{"d_model": 128, "norm": "layernorm", "tie_embeddings": false, "init_std_down": 0.0, "final_lr_fraction": 0.03, "seq_len": 256, "doc_mask": true}
Each number is 128 + 24 x the weight over its row's rms, rounded and kept within 0 to 255. Layers, rows and columns count from 0. The size above them is the row's rms in percent of the matrix's.

# layer 2 attention query, 128x128, rms 0.198, rows 0-48, columns 0-63
size [ 93  84  92  92  67  71  96  74  82 103 101 101 106  95  96  99 105  90 100  98  90  83  93  85  92  98  91  98  98 100 100  92  89 104  84 104 103 108 109  97 125  84  95 105 105 100 114 114 104]
[[141 113 100 134 114 117 111 171 135 102 122 130  94 124 128 135 130 125 138 131  99  62 116 118 128 155 144 132 161 125 130 110  92 122 105 158  88 119 133 120 143 184 109 150 123  93 115 106 134 124 123  73 138 105 137 132  88 117  87  93 169 117 161  78]
 [137 118 104  98 113 140 139 139 133 132 144  99 143 117 120  96 173 136 156 145 158 104 123 116 121  73 159 105  85 130 137  90  99 145 116 123 106 127 126 149 137 126 115 143 147  94 153 149 112 157 114 124 124  96 160 112 120 140 128  90 144 125 154 113]
 [119 134 124 125 139 123 146 137 178 114 143 140  99 160 129 106 154 141 150 106 120 105 132 174 107 160 160 122 151 155 151  76 126 161 122 146 139  98 115 137 125 190  90 156 117 105 135 135 118  86 162 106 136 111  89 110 119 172 135 113  88 144  83  85]
 [161 116 107 131 127 142 148 153 119 119 132  88 141  95 139 160 110 136 124 171 130 111 146  89 136 155  99 111 135 134 122 158 107 125  57 111 130 120 101 111  69 102 128 120 111  92 159 130 155 101 121 118 133 109 154  87 153 116 129 149 101  95 170 185]
 [ 85  77 140 143 132  97  95 117 149 169 149 106 123 114 141 130  93 157 125  84 139  91 119 154 100 124 106 143 140 130 126 105 153  95 126 103 109 142 152 125 120  98 114  96 127 136 122 137 106  91 135 154 119  96 183  79 109 119 114 131 160 147 106 109]
 [130 129  99 104 130  94 127 127 130 107 146 133 142 110 137 158 144 195 118 113 134  71 137 112 157 117 130 144 153 136 102  96 152  91  50 129 112 161 117 118 126 107 159 121 146 131 178 131 113 149 170 106 131 117 184 109 130 121 125 111 110 114 136  96]
 [113 118 120 118 133 119 111  97 133 114 124 147  89 121 132 133  94 157 100 142 157  95 107  88 128 151 143 146 116 104 117 124 175 132 172 129 126 131 132  86 111  67 114 112 116 117  93 142 142 109 111 145 122 135  99 144 106 122 121 142 123 124 150 142]
 [141 113 136 163 103 137  98 139 106 134 133 109 153 176 147 146 150 139 156 120 156 140 128 125 141 172  95 131 149 138  97 156  80 148 102 106 153 109 120 104 161 144 141 107 116 167 109 132 142 127  57  93 166  96 118 139 182 144  86 126 160  99 152 128]
 [144 138  87 109 134 100 152 119  64 110 136 175 137 155 159 143 111 122 150 152 104 140  91 131 167 128 101 136 142 149 112 124 135 128 121  70 106 129 123 104 122 126 133 104 134 116 131 107 130 147  59 112 161 145  88 146 106 162  84 133 134 148 159 122]
 [126 167 154 154 141  95 143 111 130 142 118 113 147 138 127 111  82 137 156 130  93 122 157 153 158 181 146 116 120 131 154 118  96 150  99 128 183 129 141 122 113 113 140 108  86 128 145  99 141  93 172 138 116 125 152  72 146 152 163 124 113 130 108 124]
 [105 143 108 116 115 151  98  64 117 123 145 104 139 105 123  92 136 137 132  88 128 110 140 149 146  71 102 112  92 147 182 156 135 153 182 135 150 172 117 144 139 143  96 138 125  73 120 125  98 139 125 151 112 121 119 117 140 132 115 167 175 114 113 107]
 [117 152  92 121 106 130 120 128 153 133  85 106 113 152 130 118 173  73 116 128 101 118 126 150 112 131 133 111 150 138 112 113 195 121 143 120 116 150 134 137 145 104 135 136 136 148 158 108 144 114 124 107 116 130 127 119 103 137 158 134 129 101 159  89]
 [142 136 154  70  95 114  92 137 149 111 129 152 114  89 126 138 133 133 115 151 142 156 121  85 105 116 126 115  89  56 122 126 103 181 135 112 138  91 144 149 190 114 104  98 115 142 127 176 128 112 129 114 100 132 131  89 144 107 151 124  78 112 140 146]
 [159 106 123 150 139 153 108 148 144 118 103 116 185 140 158 130 131 131 125 126 162 141  98 161 123 144 152 159 165 135 108 149 108 135 109 148 126 105 169 157 152 122 116 121 127 139 146 127 157 118 116 117 106 123 147 115 165  80 147 141 141 119 120 127]
 [ 98 139 174 127 131 139 155  99 123 159 143 142 129 117 123  86 133 169 125 148 138 105 159 116 117 161 124 110  71 144  98 123 142 127 160 108 143 122 136 113 113 144 163 134 110 108 118 130 117 149 139 141 143 116  70 182 155 124 122 127 172 114 128 149]
 [124 106 168 138 131  97 115 146  97 121 164 108 160 130 150 143 139 112  83 188 107 129  64 114 105 180 120 118 115  84 140 132 116 109 110 116 136 126 132 120 144  87 125 113 118 148  89 153 147 143 145 111 145 128 146 150 127 141 138 123 113 103 109 150]
 [149 129 135 149 138 128 128 102 122 151  99 163 141 125 112 145 105 138 108 101 114 143 135 160 151 193 120 152 140 136 125 205 132  83  95 144 140 160 107 118 127 105 152 126 118 131  98 182 136 157 127 147  93 165 109 149 146 153 127 140 120 125 136 173]
 [160  96  84 138  89 125 136 161 113 125 132 116 116 120 145 123 118 124 149 122 103  85 135 132 159 162 114 146 146 150 161 135  87 137  94 181 110  99 134 109 156 146 109 121 117 102  99 136 136 129 106 115 155 112 137 122 101 142 108 104 162 116 156  74]
 [ 92 135 126 120 130  92  70 108 112 159 162 149  90 126 136 131 147 134 112 115 135 122 120 140  96 147 116 124 161 116 139 150 169 186 136 114 154 145 156 145 145 141 117 104 129  96 136  92  88  98 139 103 194 147  92 120 121  78 118 100 131 142 183 105]
 [146 138  90 127 128 153 124 130 162 175  95 184  93 121 119 139 141 147  99 139 142 117  87 112 127 142 143 141 127 153 147 163 163 134 131 106 111 145 112  95 133 118 112  94 117 159 148 143  89 104 155 153 131 133 146 135 123 105 142 114  75 127 133 182]
 [136  89  66 126 110 127 129 109 153 131 104 153 132  99 110 139 136 148 161 164 114  63 113 111 149 132 133 170 121 117 130 119  77 131 109 135  98 132 136 110 156 173 117 128 114 137 133 167 104 138  97 126 114 131 145 116 120 131 129  80 122 107 144 134]
 [161  97  66 111 125 132 143 142 132 111 131 131 133 126 155 108 153 137 126 205 101  91  94 109 162 142  96 100 127 116 122 111 128 142 120 121 122 120 104  72 157 161 117 109 124 144 133 157 117 108 135 119 128 126 171 119 134 144 139 125  93  96 137 127]
 [125  98 104 182 178 133 125 153 120 111 141 143 102 134 142 103 125 114 150 135 105  92 119 113 152 147 101 113 119 177 134 142  59 151 112 113 165 108 130 134 153 109 103 152 133 126  89  97 154 131 133 118 103 100  86 129 118 134 157 133 109 145 163  87]
 [ 98 192 166 176 148 117 141 131  95 127 114 114 157 123 147 127 138 142 118 131 142 155 143 123 103 137 113 126 120 167 109 158  94 120 140  92 121 130 130 163 127 141 118 131 135 131 121  74 141 143 109 130 146 135  77 124 169 134 135 158 109 139 130 180]
 [125 113 102  63 160 137 108 153 132 131 103 121 149 159 145 139 141 152 165 109  92  98 137 146 106  92 127 115 109  88 127 140 186 120 149 118 112 135 118 123 129 115 124 125 143 134 148  94 102 106 144 108 139 163  96 130 143 112  91 120 180  97  96 126]
 [100 123  90  66 144 148 129 134 149 114 102 147 155 125 131 132 182 112 111 122 133  81 132  85 123 121 140 176 148 121 151 125 121 115 135  85 117 116 153 143 199 144 159 105 164 141 136 111 126 125 123 126 120 111  94 151 137 125 131 142 172  99 101  90]
 [125 135 128 121 137 117  82 139  81 128 167 122 141 144 104 125 106 123 158 103 123 100 124 144 131 130 125 111 120 133 130 122 109 160  89 163 103 151 139 117 132 105  96 105  96 123 109 174 113 132 109 109  65 137 137 105  89 142 145 129  98 108 106 113]
 [163  83 154 162 139 123 107 130 145 133 130 108 100 122  99 130 148 131 129 169 114 126 100 152 106 105 118 121 183 118 147 158 116 137  99 156  88 146 168 114 146 110 112  87 127 162  69 135 113 108 149 162 100 122 122 129 114 172 138 149 115 126 141 149]
 [ 80 138 191 183 166 101 136 140 127 144 127  95 146 121 123  98 156 163 114 132 122 131 120 119 126 163 184 121 147 156 109 124 106 143 142 168 140 120 145 118 110 165 134  97 134 124 141 127 151 151 123 168 124 157  87 189 157 131 119 142 151 161 133 163]
 [141 106 127 108 112 112 114 145 122 116 154 105 122 110  85 146 113  73  98 133 171 155 113  82 129  89  93 143  92  89 126  94 127  95 140 174 118 108 131 129 117 108 101 136 126 114 141 171 143 151 134 153 128  93 134 129  64 142 137 145 162 130 117 123]
 [129 115 116 116 126 152 129 133  99 125  94 122 128 118 101 115 126 115 116 175 176 151 112 162 126 103 133 112 124 144 102 140 181 112 166 107 128 135 165 168 118 100 144  58  95 134  78 112 128 128 133 138 173 125 129  95 147 135 121 122 192 142 121 110]
 [124 137 168 102  87 104 129 108 123  84 100 113  97 113 113 129 117 131 114 137 144 137 172 143 113 116 117 145 134 124  94 126 102 136 123 155  62 134 110 128 100 151 114 119 110  99 168 137  96 134 135 140  97  98 116  89 107 103 159 158 108 122  99 152]
 [ 91 181 181 149 141 116 114  90 157 147 151 138 159 108 111 112 119 174 131 109  99 133 149 134 133 151 149 151 131 148 134 172 151 135 113 128 155 137 104 129 124 112 150 136 154 135 139 123 125 138 135 121 122 124 107 112 124 127 159 157 113 103 146 148]
 [155  94  96 118 150 116 101 131 104  93 100 135 149 134 123  88 121 136 127 147 122 119 115 176 107 146 122 122 165 126 116  88  76 158 133 121 187 148 143 167 112 120 137  65 100 111 131 171 168 123 147 133 142 118 134 123 107 133 152 105 121 123 109 103]
 [ 94 147 110 126 140 113 106 120 113 138 127 129  95 157 115 157 138 110 135 132  99 138 124 116 129 176 163 124 112 100 124 109 125 126 175 132 149 153 109 138 103 139 137 126 129 100 115 117 131 168 121 154 195 188  85 116  92 132 115 126 161 135 127  92]
 [ 93 147 120 136 140 127 113 165  97 136 121 129  96 129 125 152 135 118 142 105 106 124 131 123 152 151 177 124 135 119 139 112 158  72 123 150 123 159 102 117 152 152 147 142 150 146 155 127 149  71 122 153 159 134 105 138 127 124 125 106 114 156 121 142]
 [150 124 126 101 192 119 153 105 136 147 120 120 139 131  97 105 121 109 130 124 138 117 102 146 127 111 137 145 160 111 152 172 145 150 125 147  94 148 137 113 145 137 147 124  98 105 150 165  95 141 156 138 108 121 123 116 123 123 150 105 132 133  81  72]
 [151 107 137 145 147 130 146 161 155 145 164 139 118 136 113 119 147 118 127 129 150 139  97 125 160 120 102 132 129 155 130 102 156 122 161 133  97 142 155 112 147 154 131 143 125 157 133 139 144 135 145 157 157 114 136 153 148 115 144 126 116 125 100  74]
 [153  90 143 124 125 132 126 142 133 129 125  93 122 101  60 136 144 113 103 113 139 157 154 131 128  90 143 158 111 103 133 117 150 153  90 135 123 120 134  83 136 148 142 150 137 146 145 141 114 116 167 107  89 113 117 131  78 125 140 143 135 130 125 119]
 [165 124 140  88 124 103 131 122 115 118 134 110 164 126 130 120  94 136 153 129 186 122 137 133  45 120 129 150  86 114 106  96 104 119 122 104 131 155 108 119 104 125 136 110 131 117  98 142 137 147 116  80 130  82 174 133 136 146 114 121 137 120 154 172]
 [135 119 153 136 167 114 126 113 111 136 161 150 155 164 167 122  59 120 142 135 159 127 135 122 116  94 118 134 139 131 113 130 112 156 151 115 154 131 163 162 114 132 134 144 126 100  87 137 152 140  92 171 140 157  94  68 168  95 119 117 173 101 114 133]
 [114 131 125 120  86 111 165 115 169 101 127 139 115 129 127 158 142 144 124  94 101  89 115 134 126 140  73 147 148 124 146 123 148 142 138 108 118 104 156 158 119  99 155 122  83 107 160 160 138 153 140 169 131 132 163  91 133 115 136 121 145 145 122 129]
 [119 101 136 126 143 182  82 156 113 125 123 127 118 133 113 108 130  95 112 168 171 150 138 155 167 107 120 111 135 115 126 143 109 164 142 143 129 132 166 144 117 121 125  75 133 101  95 144 127 133 101  86  58 124 112 135 122 109 160 129 149 131 122 127]
 [101 121 121  77 157 121 143 180 178  95 114 162 165  90 114 129 145 120 126 142  98  69 109 159 133 130 113 132 161  85 138 173 118 121 138 123 139 102 135 146 110  94 152  92 105 112  77 149 125 154 132  95 153 118 121 104 124 134 146 156 142 155 120 144]
 [144 174 169  89 104 116 156 112 114 165 138 151 111  97  95 132 146 140  85 119 111 102 129 120 128 133 154 127 180 133 121 159 176 111 145 104  91 139 110 139 186 133 108 140  84 162 118 116 108 111 151 139  94 129 122 115 152 140 138 116 135 126 168 103]
 [104 153 127 117 196 115 122 119 142 123 119 133 137  99 170 146 101 156 161 138 124 142  70 105  71 150 140 107 107 124 162 150 113 134 149 131 170 145 160 128 161 118 131 145 136 105  94 132 167 157 103 124 151 122 115 147 133  87 102 113 124 118 130  93]
 [147 144  76 142 179 112 158  79 140 148 135 138 136 169 142 119  96 111 138  88 143 128  78 127 109 164 134 113  94  76 130 126  80 163  94 151 157 142 153 151 129 116 116 121  94 103 126 156 171 165 102 122 122 142 153  91 122 136 145 112 126 145 101 117]
 [151  99 123  93 135 146 189 148  98 108 147 114 137 103  34 132 159 124 150 159 127  87  75 106 154  89 118 136  99  98 126 168 145 159 123 166 132 111 135  77 138 104 134 119 127 141 112 131 130 139 156 129  83 133 104  96 109 145 170 143 120 132 184 158]
 [ 92 135 183 136 115 157 167 131 129 182 108 133 126  94 115 143 151 102 146 123 128 127 118  93 168 129 122 147 106 137 124 161 157 107 103 108  94 125 122 100 175 112 171 160 123 143  98  99 138 117  99 122 128 133 137 127 179 164 117 138 124 122 119 104]]